config.toml
d_model = 256
vocab_size = 2265
rope_base = 10000.0
bias = "none"
extras = ["some layers without attention", "local attention windows", "shifted keys", "normalized values", "value embeddings", "value residuals", "hashed n-gram embeddings", "an embedding shortcut", "learned residual scales", "skips across layers"]
beta1 = 0.9
doc_mask = true
Each number is 128 + 32 x the weight over its row's rms, rounded and kept within 0 to 255. Layers, rows and columns count from 0. The size above them is the row's rms in percent of the matrix's.

# layer 3 MLP up, 768x256, rms 0.124, rows 0-53, columns 0-127
size [112 113  97  88  89 102 100 100  94 109 103  91  95 106  93  98  91 104 101 106  86 104 101  98  97 109 106 106 108 104 102  95  86  99 107  95 107  91 103  92 100 109 113 103  92 109 103 101 114 119 104 102  96  98]
[[132 121 145 166 103 121 124 124  92  83 199 134 121  45  97 174 104 110 148 147 111 193 125 113 130 125  59 126 127  95 183  89 113 139 166 145 146 130 108  85 148 125 100  95 141  60 195  79 188 105 104 113 105 124  94 104 106 109 160 116 156 171 146 171 101  75  79 144 160  94 130 163 111 164  69 125 144 174 105 105 112 121  99 176 150  95 162  97 168 163  91 129  55 102 108 176 146 110 142 182 154 101 130 165 162 172  74 145 121 150  76 123 106 157  69 121  98 156 196 123 146 184 130 130 125 127 138 120]
 [ 83 140 171 139 127  96 189 147 114 165 145 153  33 150 141 132 120 145 185 122 185  87 120 142 124 221 153 120 120  99  86 108 186 115 152 167 141  98 188 160 152 145 116  93 126  73 123 136 114 126 178 153  97 152 146 123  79 144  52  69 111 163 130 165 119 108  58 163 155  83 131 148 102 165  85 163 105  97 134 161 133  82 106 164 139 141 130 118 255 131  80 148 132 144 178 103 142 161 169 181  50 137 141 117 139 120  98 102 171 150 139 126 105 108 220 129 133 139 142 115 143 127  63  83 154  90 155 166]
 [161 133  83 132 179  97  94  52 122 131 165 102 134  89 133 145 185 110 120 205  92 154 145 123 138 223 124 139 140  77 143 127 161 109  88 135  81 110 155 133 143  96 161 143 125  98 153  95  95 120 101  90 116 134  92  78  71 135  97 120 142 149 119 126 140 142  77 137 102 128  97 144 159 127 152 171 154  73 109 214 125  93 126 110 135 147 109 201 105  66 179 135 116 165 145 106  35  82 166 146 155 165 130 122 171  78 149 126 173 103 194 126 135 169 125  84 149 118 193 122 164 142 106 113 149 147 139 133]
 [102 160 102  75 149  93 118 121 137 110 125 134  93 120  81 118  97 164  86 123 124  97 107 139 152 142 173 106 167  75 167 165 157 106 161 159 178 150 128 113 127 129  93 141  62 119  95 113 125  96  70 173 103 161 112  99  89 125 201 155  62 107 159 125 110 107 151 109 175 113 138 129 125 186 135  90  89  99 192 154 107 168 109 142 102 149 132 128 146  73  96 139 111 125 120 120 119  92  45 137 117 165 156 130 108 101 173 120  79  72 129 142 156 110 165 101 154 171  88  96 171 160 164 118 161 126 136  79]
 [ 72 151 119  97  75 191 145 147 152 119 103  97 115 167  93 177 124 156 142 135  87 106  97 135 157 135 154 151 119 170 103 137 109 129 124 126 145 135 163 164  88 146 137 190 163  82 124 133 144 155 153 145  94 100 189 104 103 147 128 130  76 100 136 111  99 134 135 104 161 132 140  93 123 115  51 235 128 153 129 136  92  71 136 165 103 160 149 105 167 128 131 170 120  28 161 188 136  68 155 135 131 157 107 129 154  97 162 155 199 104  98 172 111 120 157  74  91 175 139 150  68 116 155 142 133  83 137 120]
 [185  95  92  53 118 104 121 112 118 104 140 131 123 119 129 134 150 137 162 142 142 177 139 106 143 151 127 146  97 140 155 141 106  96 143 145 187 125 140 122 162 122 108 128 113 103 121  45  68 119 136 149  91 139  59 122  86 117 174 149  92 112 144 126 201 118 141 120  78 144 109  98 150 145 184  95 108  72  33 116 159 117 119 116 158 116 174 105 125 158 173 126 117  85  86 116 110 181  63 126  75 111 134 169 131 105 156 127 157 124 129 183  82 130  81  26 145 130 171 121 128  93 129 116 131 215 136 160]
 [157 196 141  87 103 110 156 124  37 101 118 133  53 163  94 212  99 103 122 133  84 149 171 111 170 111  84 156  81 140 123 154 110 157 118  94 154 110  89 110 137  48 105 145 125 143 121 114 144 171 113  84 127 129 133 153 118  83 126 114 157 197 138 172 173 175  82 108 156 190 135 118 112 179 126 163  77  73 102 139 141  55 176 103 183 141 123  62 124  60 112 137 110  94  94 151 127  86 102 131 185 100 125 111 116 178  97 112 102 146 163 179 168 125 165 152 131 154 162 109 126 116 129 101 148  95  90 153]
 [180 174 192  94 155 183 132 201  99 145 142 132 163 166 118  94 169 116 178  98 148 136  81 108  97 143 145 143 110 138 115 100  69  81  73 186 140 186 107 122 152 156 149  94  87 144  81 100 125 129 111 146  74 113  82 119 111 158 122 178 123 137  91  88 134 108 150  90 121 102 132  82 128 150 165 162 132 139 107 188 152 119 147 135 118 169 168 140 106 105 129 161  89 101 140 160 103  54 137 166 149 115 132  61 163 118 151 129 118 135 111  80  48 144 138 143  72 110  47  85 139 138 134 156  96  72 124 133]
 [182 114 149 131 108  95  67  72 176 107 117 132  25 164  97 140  93  38  92 125 178 118 119 108 156 147 137 143 113 124 108 179 119 107 130  90  98  92 141 183  65 133  99 189  91 143 163 112 101 145 178 187 101 126 172 179 136 120 111  97 194 163  63 158 177 171  90 135 132 138 129 147  72 124 117 121  82 155 135  74 154  88 112 138 135 105 127 131 210  85 117 114  84 133  73 125 208  93 129  86 140 132 134 111 174 150  99 164  82 138  82 165 137 147 146  88 139 164  83 107 149 107 134 139 155  63 115 109]
 [111  86 113 166 123 105 142 111 169 138 126 158  94 124 175 146 153  98 144 162 163 149 167 125 132 123 179 170 100 118 163 105 191  45 130 147 170 145 165 108 164 157 109 135 140  71 108 119 140 133 198 139 107 112 188 159 151 108 135 139 138 165 107  97 173 168 151 110 141  93 135 132 159 196 119 164 113 173 167 169 140 133 186 137  55 138 127 118 104 152 153 104 201 125 195  92 116 127  88 167 116 148 136 134 135 211 129 113 105 139 126 184 104 143 124 124 170 163  82 145 103  61 132 131 147  73  96 157]
 [120  90 109 152  76 154 167 134 170 119 167 148 155 152 108 110 159 137  96 171 130 121  86 105  62 120 143 105 141 133  91 104 193 156 145 102  77 130 130 128 129 177 128 146 157 123  82 133 152 135 128 140 108  93 147 144 102 125 158 122 196 138 105 169 113 165  84 109 170 106  49 148 140 180 101 183 117 129  47 159 108 157 153 197 146 116 117 122 140 107 100 144 187 196 114 152 123 126 122 119 102  90 161 128 106 107 150 196 164 153  71 116 140 229 154 119 148 115 169 174 106 111 195 127  42 163 147 112]
 [112 194 111 114 116 165 128 144 190 146  94 142 129 115 136 180 136 108 149  92 108 158  86 155  67 134 125 122 107 131 156 147 205 119 110  86 110 132 160 120  83  98 152 150 171  54 121 218 151  86 122 155 159 101 124 148  92 177 129 154  74 175 163 116 135 176 156  51 153 120 100 195  63 170 119 165 139 207 132 150 158 104 124 117 105 150  93 154 109 144 134 103 119 118 167  67 143 123  94 113 117 140 122 129 109 178 126 113 204 153 119 123 152  85 101 115  91 112 125 177  57 153 155 184 177 158 100 116]
 [125  78  82 120 151  93 115 134 116  62 112 146 142 169 121 103 123 119 113 187  92 133 108 187 139 110 161 123 134 154 124 143  59  99 114 145  97 134 167  75 164  89 163  81 140 166 130 132  48  72 164 168 194 143 171 117  46 185 106 161  76  99 189 166  94 139  86 124 153  86 152 146  94 143 147  75 102 117 189  91  58 161 156 153 151 128 140 189  70  94 162 115 148 128 120 181 111  99 101 105 129 138 151 166 195 138  86 166 170 138 104 150 172 140 147 168 120 161 104 147 125 107 135 129 149  95 123  99]
 [122 135 156 128 180 137 121 169 126 116 134 134 153 114 139 176  98  88 115  44 116 165 127 143 120 109  93  86 151  87 145 132 132 192  47 116 125 141 168 122 127 113 208 112 128  75 148 102 128  89 160 139 142 165 187 143 151 142 156  98  89 156 153 152  92 177 152 185 151  35 182 168 122 121 145  98 106 134 152 168 125 135 130 130 135  81  94 178 121 117 143  98 140  96  53 157 111 136 113 147  93 139 136 112 110  63 119  74  42 125 158 105 125 146 152 162 139 154 126 151 154 106 108 114 151  82 151 125]
 [ 78 150 209 197 143 133 177 121 121 134 142 137 193 192 143 149 132 171 140 142  51 158 159 106 121 133 117 138 107 177 129 159 123  91  71 126 137  92 140 149 134 135 112 118 106 141 150  62 154 113 125 108 146 103  85 149 115 159  96 145 168  98 152 144 106 151 232 129 111 158 102 141 150 125 162 142 114 188 196 162 138 137 138 154  90 110 101 120 111 118 106 183 147 127 122  65 131  75 159 159  79 109 121 173 110 187  94  72 124 142 169 150 148 163  99 151 153 225 103 124 154 210 133 131 164 167 156 107]
 [173 113 144 172 153 136 102 146 119 104 177  82 113 115  84 121 119  97 196  95 133  99 148 110 191 131 100  97 158 134 154  83 188  93 138 135 198 169  62 147 126 139  80 111 184 157 146 119 117  82 128 122 125 136 121 140 161 147  68 154 134 152 193 145 132 176 151 146  86 170  76 131  88 130 139 159 116  88 109  85  99  91 150 111 116 144 137 115 208 148 136 119 134 148 122  62 128 160 106 118 143 110 128 157 106 155 146 156 174 113 122 138 128 123 138  90 122 141 103  94  84 187 130  93 103  66 133 136]
 [122 139 110 155 112 133 152  87 103 170 135 111 100 174 166 107 159 169 106 122 168 119 132 185 181 118 143  87 161 169  81 169 113 143 125 131 170 116 140 137 109 137 125 114 122 114 105  59 185  98 103 121 159 143 155 102 117 146 125 141 152  61  79 117  91  96 115 158  51 145 149 169  75 107 180  85 189 173  54 139 150 151 183 133 106  75  68 115 101 140 159 122 148 114 117 116 131 140  98 159 167 136  65 130 134 130 106 165 139 146 160 131 108 129 160 168  54 255 175 194  96 175 199 114 154  99 178 130]
 [118  93 151 128 142 168 110 136 109 108 120 121  63 151  65 166  81 104 189  83 109 122 122 143 164 116 175  85 155 130 140 198 159 121  82 141 112 117  80 155 129 137 181 135 118 168  97 168 126  80  92 123 184  79 165 142 197 106 138 124 118 159 120 176  91 163  63  79 114 190 101 151 105  70 130 139  98  74 130  98 165 155  97  77 123 166 122 116 142  87  80 156 127 214 134 107 190 135 117 150 126 150 140 135 173 146 112 154 194 170 134 149 159  91 139 104 145 134 135 112 193  96 188 120 113  91 106 124]
 [ 88 116 125 146 137 122 137 121  60 137 117 140 134 123 149  90 113  83 110 100 188 144  79 137 164 102 124 230 121  81 114  92  82 190 130  63  93 111 116 154 109 130 106 143 105  86 167 154  82  88  99 141 165  76  96 168 127  86 151 156 175 149 161 151  96 140 141 111 155 153  94 121 147 114 131 102 147 133 119 137 102 149 177 124 133 114  62 137 108 109  96 141 129 153 108 136 132 104  46 162  93  93 194 166 193  91 115 137 109  96 109 146 117 167 137 109 108 179 166 101 107 194 125  85 159  51 177 107]
 [181 129 100 128 121 102 147 161 151 173 114 143  77  82  81 156 106 127 140 109 123 154 175 170 145 194 114 133 123  88 163  62 123 113 108 187 130 125 119 199  88 182 151 148 142 158 151 112 129 136 105 112 106 132 154 104 162 100 115 112  87  99 136 139 140 152 156 123 113 108  76 125  81 145 154 147  87 164 165 128 152  99 150 127 161 131 145 110 103  77 118 131 131  83 117 180 151  86 132 152 148 153 135 109 144 139 135  97 153 136 136 116  92 154 114 103 107 118 137 104 166  74 137 100 112 114 165 139]
 [ 99 181 184 135 160 113 122 144  75 140 122  87 136 141 152 154 115 134 101  87 104 134 109 125 199 147 125 128 130 106 156 160 147 164  78 116 168 243 133 161 130 181 137 119 166 101 150 105 153  68  41  93 147  94  92 120 117 185 117 131 164 114 108  86 115 135  98  65 110 135 131 199 132 145 168 121 120 149 120 136 114 171 154 132 134 100  92 148 153  94 133 143 157 108  64  99  91 139 156 149 148  90  98 141 111 106 118  86 135 119 146 115  69 157 166 184 149 173  82 165 149 106 124 124 111 107 198  91]
 [105 158 176  63 180  98 167 148 138 144 126  66  97 142  93 179 161  82  99  81 118 118 147 100 152 121 110 102 165 144  90 115 117 116 137 140 120  98 173 105 125 142 131 138 104 115 114 109  66 113 116 191 149 173  88 201  79 161 151 156 114 181  71 122  90 113  96  98  72 133 131 140  29 113 136 110 116 106  47 149 105 113 153 120 120  77 104 149 128 140 104 118 142 177 103  82  98 135 108  73 145 172 178 101 104 123 149 118  72 109 154 105 101 172  98 173 125 185 107  99 118 116 149 106 102 114 174 131]
 [101  92 134  61 150 136 139 177 134 116 100  47 173 131 133 146  92 163 154 113  99 157 164 109 145 153 109 110  98 133  80  84 154 173 155 146 107 114 149 178 116  95 152  78 107  74 119  81  97 113 167 101 176 107 151 153  93 121 160 101 195 161 118 194  96 185 171 118 158 113 113 135  96 122 158 123  82  98 162  97 137 156 117 164 139 150 129 118 110 176 163 149  92 105  74 122 127 109 116 179 153 113 146 131  65 117  97 184 121 193 176 103  79 198 124  93 126 150 107 172 114 132 154 134 178 128 123 114]
 [160 191 145 162 101 122  72  99 153 135 123  83 115 185  68 119  92 113 177 130 137 116 206 129 182  95  86 107 147 155  62 119 131 141 124 159 186 143 115 112  61 148  94 152 133 159  82  78 169  89 113  74 141 117 144  84 110 112 120 189 101  83 163 129 155 131 151  92 146  92 149 134 128 146 102 151 110 138 110 156 121 135  96 101 131 128 118 168 148 154 152 179 105  68  77 121 122  81 108 165 147 192 110 135 117 109  97 130 123 156 113 121 146 162 103  98 179 152 138  88 101  91 156 102 137 204 114 135]
 [162 149 122 128  89 148  87 115  64 165 127 112 127 141 103 130 174 134 161 153 111 171 130 110 149 158 115  82 196 125  94 165 151 119  72 106 133 207 117 119 194 156 110 130 108  92  91 118 134  56 128  91  73 123  64  82 104 172 101 156 163 136 116 101 130 147  72 112 107 165 131 127 143 134 154 147 134 112 148  89 138 102 136  86 141 226 182 183 147 159 129 121  96 127 171 142 153 111 143 133 118 144 152 148 129 141 130 163 219 166 123 121 116 149  76 123 133 107 158 152 132 120 155 144 142 145 203 151]
 [ 90 132 144 129 157 150 145 124  75  76  81 124 112 124 113 131 135 131  82 130 156  67 145 115 146 187 139 169 113  76 164 142 151  99 101 141 151 174 120 116 164  93 156  85  80 143 136 181 165 136 114 117 120 147  99 161 106 200 165 124 158 156 110  85 155  80 155 136 177 119  87 174 155 100 133 107 131 136 107 174 191  99 152 133 136 133  99 135 146 168  95 145 120 111 146 158 149 116 143 126 138  75 133 144 145 109 122  82 123 158 136 143 113 120 131 161 133 148 139  45 148  62 134 125  87 131  67 119]
 [148 115 113 136 138 120 170  87 126  96 167 109 206 115  94 157 160 161 126 133 112 137  63 171 141 152 150  92  93 100 139 157  67 112 145 116 153 137 106 107 134 159 166  60  97 144 108 115  67 159 104  81  86 138 122  95 137 168 125  90 141  96  39 157 163 182 119 136 140 142 103 140 168 120 138 154 163 142 132  99 148 110 113  80 145 125 103  92 187 114 186 187  70  81 143 123 125  96 125 149 133 137 109  99 125  93 107 164  81 144 126 177 131 168 198 159 165 122 166 115 145 189 140 141 158 109 156  60]
 [160 100  84 110 133 135  67 131 171 151 112 107 124 137 148 125 160  59 108 129 153 146 111 118 105 114 177 145 104 182 154 122 105 123 112  78  99 160 117 177 163  81 139 111  95 147  79 141 120 121 152 183  53  98 117 146  77 109 131 178 132 120 153 121  66  49  83  97  40 151 141 162 103  45 169 153 118  96 118 119 106  99 172 140 130 133 124 118 168 151 154 117  84 114  99 117 104 100 159  93 139 119  92 149 119  75 150 141 148 133  92 136 162 108 115  89 189  99  54 102  80 151 109  78 112 149 105 102]
 [154 104 137 107 121 100 132 188  95 146 160 202  89 137 178 120  92 102 184 160 124 105 142 120 100 133 111 128 132 125 101 102 112 115 123  75 107 118 175 146 130 154 137  79 126 118 129 103 143 107 155 113 116 127 169 123 123 105 114  77 146 160 122 121 137 137 116 128 193 119  89 127  78 121 132 109 130 103  98 138 144 150 119 164  79  59  90 150 146 149 134 129 175 137 110 118 129 105 114 161 121  87 103 104 130 120 137 109  90  80 121 149 145 137 159 146 105 153 174  69 101 113 140  36 124 148 119 161]
 [ 56  73 121 131 123 126  97 192 165 120 142 120 143 168 135 104  79  86 115 126 140 142  91 179 139 126 175 140  96  88 118 104 163 100 136 113  45 111 175 131 109  98 104 119 125  77 121 110 182 131 117 155  63 136 108 131  90 154 101 143 140 171 112 103 203 130 130 151 108 162 165 170 126 134 120 125 141  74  97 166 156 133 103 122 167 160 160  89 135 127  89 172 135 171 104 207 136  95 111 113 156 102 178 166 126  97 192 139 123 138 105 136 107 115 147 115  84 133 126 115 165 133 157 140 112  96 135  60]
 [164 111 102 107 148 164 192 102 141 129 139 164 153 143 150  91 167 158 137  86 140 173 130 123 126 150 110 128 116  95 165 147  77 126  91  69 123 117 132  81 173 190 136 151 185 129 116 163 181 102 121 108  96 128 166 222 114 173  99 170 142 141 104 118 123 101 135  60 177 129 101 165 119 138 113 152 160 171 126 165 122  75 183  58 122  54 142 113 102 214  77  81 132 163 166 156 137 159 156 119 128 134 136 101 145  94 137 113 102 125  83 118 146 185  59 143 147  80  92 132 130  99 161 121  95 112 164 150]
 [160  68 110 101 159 166 179 104 117 162 153 139 132 160 172 141 109 149 129 116 141 129  52 170 125 144 126 129 175 170 112 152 118 139 121 143 157 142  79 164  68 172 174 167 162 197 125 135 154 153 126 174 171  57 167 221 137 149 132 153  61 127 110 149 108 161  90 169  90 136 107 121 119 145  88  77 146 100  93 124 138  98 155 154 117  34 124 132 128 144  89  87 152 127 121 112 137 128 159 135 139 132 135 140 180 102 142 205 113 103 131 148 143 155 144 196 114 140 129 124 108 151 137 164 173 172 147 106]
 [137 102 194 134 133 125 184 128 176 131 109 105 102 127 101 136 113 113 118  91 109  95 124 117 133  90 163 160 189 120 173  65 131 196 131  94 146 142 104 156 132  99 169 136 148  89 135 110 182 132 218 100 114 113  83 114 107 141 144 126 121 141 138 176 114 106 140 198  74  89  97 143 117  97 138  72 102 126  97 141 110  73 160 155 116 113 124 136  98  66 131 100 122 137 107 129 109 153  94 162 121 148 192 124 104 163 117 180 143 123 159 142  82 144  92 178  73 162 105 191  76 179 132  94 158 162 109 107]
 [106  67 136 113  97 152 136  78 114 159 165  49 125 109 103 146 134 102 117 118 191  63 137  50 123 132 119 142  87 116 123 110 198  71 128 142 145 156 123  48 155 115 144  97 116  41 140 150 137  95 145 192  96 112 153 172 138 133 133 139 136 151 137 148  94 118 153  72 128 200 124 181 156 108 149 110 137 132 169 136 141  96 155 133 157 189 144 137 138 163 130 133 136 129 119 164 113 113 138 141 101 102 109 141 106 108 107 114 109 107 175 176  84 175 148  95 150 109 139 176 107  87 105 142  73 185 119 109]
 [ 73 111 138 139 113 126 112 161 103 137 141 114 162 188 119 173  65 142 130  77 141 165 165 137 165 150 102  92  99 110 121  75  87 100 122 234  94 153 149 160 215 140 139 134 106 111 137 107 169 100 146 123 156  87 220 134 107 141 116 172  70 161 139 150 174 147 142 148 143  98 118  58 124 123 128 128 136 107 124 135 116 121 143 143 156 145 155 155 134 124 113 158 136 104 137 121 198 155 126 114 120 144 149 123 120 170 126 170 124  99 138 118  44 157 140 147 111 129 143  78  32 144 178  94  79 145 148  93]
 [101 126 117  97  90  81 171 204 101 131 138 132 139 143 139 203 101 191 134  98  86 130 147 102 128 146 109 113 197 134 163 163 154 119 130 130 128 114 154 142  87 126 101  94 119 133  89 190 150 160 127 102 163 139 164  79 128  67 154 143  86 205 139 154 158  84 205  55  98 138 115 181 153 129 134 125 122 141 106  98 162 165  96  96  80 180  75 125 148 140 132 116 124 112 126 130 165 151 148  99 144 124 144 116 143 115 152  88 147 113 123 133 140 131 127 138 155 104 169 187  98  91 159 124  63 111 102 146]
 [118 130 146 120 133  95 102  92 105 148  94 205 101 149 102 163  86 121 143 123  96 177 155  94 115 153 166 155 113  98 183 143 129 126 163 142  86 170  98 154  53 228 135 112 210 105  95 147  74 141 163 143  90  88  98 171  62 105 101 107 165 135  97  99 149 108 108  75 162 147 135 152  95 133 105 109 162  90 137 150 154 138 127 158 143 145 107 103  86  97 102 120 150 173 113 113 139 146 122 177 150 145  81 139 149  84 111 148 161 101 102 113 141  84 132  85 180 117 146  73 137 108 166 136 133 118 109 131]
 [170  89 151 100 129  96 115 108 150  98 100 154  85 162  93 107 117 134 115 101  96 101 105 109 143  79 167 128 142 118  84 193  93 113  95 107 146 169 108 102  50 173 120 176  76 128 142 120 143 163 105 142 134 133 119  38 185 149 110 126 115  79 139 139  56 140 113 143  77 110 108 150 111 148 170 164 189  77  98 108 116 158 204 112 119 134 134  70 171 161 115  90 118 143 140 177 140  97  96  89 131 189  81  99  97 160 167 160 163 132 159 130 130 126  96 132 169 200 103 136 110 130 102 114 153  74 105 132]
 [171  55 161 102 108 133 115 182  82 187 145 145 103 171  98 114 132 125 114 115 148 156  84  81 140  91  75 170 116 133 101 131 153 158  79 134 169 151 162 138 164 134  98 152 128 111 203 192 163  93 158 154 126  80 157 139 194 110 132 107 168 134 127 135 125 170  86 161 110 158 167 151 109 150 148 188  79  40  35 115 117 166 106 120 119 122 148 143 183  92 114  56  67 150 135 129 135 124 134 159  75 170 132  99 119 132  84 122 117  86  99 125 131 122 167 130 141 224 123 193 169 125 161 119 149 165 166  49]
 [159 137 149  87 150 154 110  89 125  91 154 115  52 102 134  97  85 109 161  86  92 133 131 136 100  86  61  99 109 130 118 130 168 158 128  77 127 191 127 182  96 103 128 166 145 157 100 121 147 113 151 147 107 105 147 168  97 125  79 183 124 140  68  95 144 174  81 136 191 147  52 102 109 100 151 165 130  75 104 154 128 173 117 197 144  57 141 127 117  98 181  36 134 142  97 173 172  82 152  99 128 118 121 121 111 121 133 162 139 105 128 155 106 118 172 106 127 160 123 113  98 173 104 124 168  96 151 100]
 [125  68 153 106  91 121 133 124 126 145 113  83  96 165 136 170 144 131  68 138  75 173 154 139 135 104 149 138 149 181 144 129  96 146 104  93 127 130 138 107 131 129 134 116  92 118  67  76 135 120 129  93 128 148 139 110  98 110 123 158  60  98 150 101 134 158 150 142 148  77 129 171 175  79 137  91 154 149 149 163 145  93 120 152 139 133 152  97 156 165 110 132 180  91 100 173 132 149 127 174 126 102 114 177  56 177 145  76 156  96  99 113 142 208  67 122 142 143  99 126  70 124  98 171 124 103 127 101]
 [117 100 110 244 143 191 137 142  65 124 140  81 131 175 115 145 106 101 160 100 147 131 137 114 160 173 153 127 133 125 163 116 126 161 161 112 151 102 113 185 109  81 132 123  53 128 190  92 165 132  92 125 112 166 193  65  87 109  59 165  98 193 196 187 181 114  91 146 132 103 125 140 107 119 134 113 113 126  35  79 110 107 130 102  75 117 137 146 148 139 120 118 138 154 115 151 115 146  76 182 137 141 114 136 135 172 152 117  77 189  57 149 133 142 103 125 137 116 116  99 159 128 127  74 109  65 120 127]
 [136 126 117 141  68 111 123 107 152 183 121  88 108 136 108 162 152 108  81 107 143  72 177 138 165  80 137 143 117 120 170  90 147 131  76 156 160  95 197 123 122 127 155 106 102 188 116  67  94 139 112 125 185 175 112 127 177 143 143 105  67  92 116 110 142 142 160  87  43 144 160 152 110 165 221  95 120 114 136 119 132 170 145  67 133 123 101 156 140 122 149 127 120  92  90 205 147 107 175 120  97 131 140  76  77 170  86  86 137 192 104 141 104 156 133 116 100 139 141 133 164 196  84 110 133 104 123 160]
 [ 94  77 133 163 114 174 164 129 139 119 167 161 126 150 144  92  50 151 105 108 151 167 144 142 188 107 109 151 150 174  99 137 166 173 115 106 156 156 189 137 169 140 156 114 102 209 131 157 134 119  91  78 135 145 139 129  83 177 161 149 190 103 113 134 129  80 145 182 131 101 143  73 150 143 163 198 138 147 135 128 133 152 138 112 155  97 183 135 116 131 160 105  91 158 117 112 147 135 205 145 111  85 111 140  93  52 140 129 113 146 126 177 104 150 208 114  83 125  75 123 141  88 142 135 146 146 196  95]
 [139 101  99 137  71 119 164 152 131 134 155  94 170 132 152 151 144 194 155 108  71 188  76 141  72 120 137 147 108 138 155 123 151 114  94 108 175 108 152 103 108 143 166 160  60 124 133  88  96 117 166 110 118 182 151 121  95 161 129 109  78 142 117  90 171 165 112 125 112 144 128 120 145 133 160 101 149 144  92 180 118  78 118 126 128 138 162 125 103 164 133  91  82 171  82 133 148  96 168  55  62  95 148 182  88 173 138 170 141 104 171 125 110 116 156 182 133 127 117 177 156 142 201 116 133 141 153 133]
 [140  58  92 113 141  87 132 120 107 114 173 158 129 112 120 113 195 133 129 140 108 104 154  80 164 211 149 145 139  81 167  57 126 127 148 133 109 155 130  88 126  68 152 143 119 108 113 125 103 169 135 139 136 160 142  79  94 112 128 102 100 129 142 164 169 133  94 132 128 116 155  97 143 123 124 146 125 145 116 113 184 114 120  64 159 141 165 146  80 123 138 147 137 108 192  76 142 108 131 191 151 123 131 184 101 162 199 120 136 118 178 138  59 105 117 114 101  56 123 141  83  75 126  65 202 150 175 104]
 [134 156 217 127  98  63 139  94 176 115 149 142 115 145 184 127  82 145 127 100 146 154 112 117 130 141 156 128 104  87  64 117 155  99 146 162 123 155 129 133 115  54 151 151 168 105 133 126 116  68  58 152 139 166  75  76 148  71 155 119 173  81  89 151  91 190  91 127 157  77 103  99 131 120 152 126 129 174 120 141 114 172 162 170 148 105  99  99 130 149 132 110 148 134 169 106 140  99 159 121 136  94  71 147 179 136  72 150 113 144 108 226  89  95 110 176 128 157  93  27  56 110 187  73 147 100 186 123]
 [159 132 151 109 125 119 103 132 173 117 175 147 113 159 112 192 139 100 183  75 162 165 170 139 216 127 154  90 143 193 168  92 118 172 140 112 152  88  78 130 135 134 107 194 102 115 140 104 113 153 154 147 134 172 131 147  42 111 155 164 151  93 128 212 132  84 157 142 115 160 161 112 117 134 160 138 176 132  76 128 146 104 119 138 194 110 121  61 133  61  87 113 148 116 127 145 112 121 143 113 155 108 139 183 133 124 182 145 115 153 192 120 118 131 177  54  83 147 200  88 102 166 136 108 132 155 116  90]
 [ 90  83  83 186 123 124 125 115  88 188 164  98 170 133 128 110 120 155 125 105 124 161 106 104 166 154 223 115 101 168  92 143 157 177  74 127 123 144  87 178 126  85 209 130 123  92  79 132 102  77 113 148 158 148 137 187 103 162 135  84 113 117 157 180  98 132  89  77 111 108 122 173 155 130 161 132 152 102 139 134  87 102 108 104 111 169 148 153 171 120 167 128 151 100 151 103 144  91 104 158 137 183 131 117 155 190 122 115 145 115 133 140 143  85 146  99  77 104 109 142  64  82  88 103 169 113 144 139]
 [169 144 176  91  82 107 121 150 111  67 137 177 115 137 137 112 141  97 127 167  99 104 137  88 114  91 117 109  81 190 202 114 122 118  99 137 110 140 129 150 117 153 183 117  87 148 152 104 114 128  93 165 127 157 162 117 146  68 158 148 190  90 117 151 112 152 141  63 188 152 121 143 121 149 182 124 141 156 134  93 172  44 136 110 137  73 165 166  78 101 122 142 149 170 129  87  86 131 146 161 152 168 123 127 123 124 127 165 152 106  66 149 130 140 142 158 137 180 127  77 111 134  84  56 134  87 168 164]
 [ 94  92 184 148 168 147 148 187 118 157 138 203 150 139 126  89 104 110  81 176 140 129 120 158 139  98 166  88 148 105 103 209  73 104 138 153 144 113 150 106 144 173 100 163  69 147 117 117 158 160 130 139 136 106  54  99 148 145  90  92  77 113  83  51 164 107 142 175 100 121  84 105 121 136 129 140  97 136 109 143 165 103 145 136 148  80 143 146 115 171 201 131  86 145 116  92 107 136 135 161 115 116 143  59 114 145 141 122  96 103 140 154 126 121 156 138 121 151  89 131 104 145 173 159 109 129 140 130]
 [119 132  90 160 167 181 133 132 131 162 130 132 121 135 138 136 114 186 169 194 115 139  95 148 115 148 148 176 148  86 115 140  96 150 115 168 160 101 123 124 150 157 109 142 124 124 115 140 126 130  99  51 148 151 139 174 197 159 145 149 135 103  71 121 156  88  89 127 126 140  94 120 134 108  94 112 131 125 108 119  48 118  82 131 169  99 125  93 151 114 151 119 127 145 109 117 172 137 131 151 133 111  93 124 169 139  99 173 127 101 117  59  88 140  98  77 147 158 161 126 121 141 183  84 107 138 141 117]
 [111 168  96  79 159 116  81 110  94  89  91 132 112 124 114 137 117 134 167 189 105 125 113 104  90 114 140  80 101 115 102 104 134 142 128 124  96 111 177 111 129 111 109 117 183 150 169  59 154 186 164 114 142 165 122 162 131 104 130  92 114 138 132 126 145 178 145 153  98  83 161 137 158  93 119 162 167 142 156 172 102 120 161 231 136 158 170 127 106  51 131  94 166  83 188  85 154  91 106  81 137 115 141 131 167 115 105 149 111 178 173 120 105 119 134 131 165 132 134 137 116  99 177 102 169 127 168 177]
 [105 110 130  68 136  93 166 147 100 173 111 171 137 191  91 196 155 196 154 123 115 166  92 188 119 170  84 136 169 167 138 157 130  71  83  82 156 123 190 113 180 129 107 156 152 188 170 138 158 118 138 148 167 104 154 108 136 166  98 133 138  93 138 187 144 153 159 133  93 135 164 131 151 131 222 138  68 123  83 123 159 161 125 114 176 146 145 126 131 187 113 165 134 134 141 118 127 114  85 129 221 119 141 183  62  83 112 129 110 153 172 155 182 124 119 105 105 177 137 146 178 141 110 130 128 172 122 117]]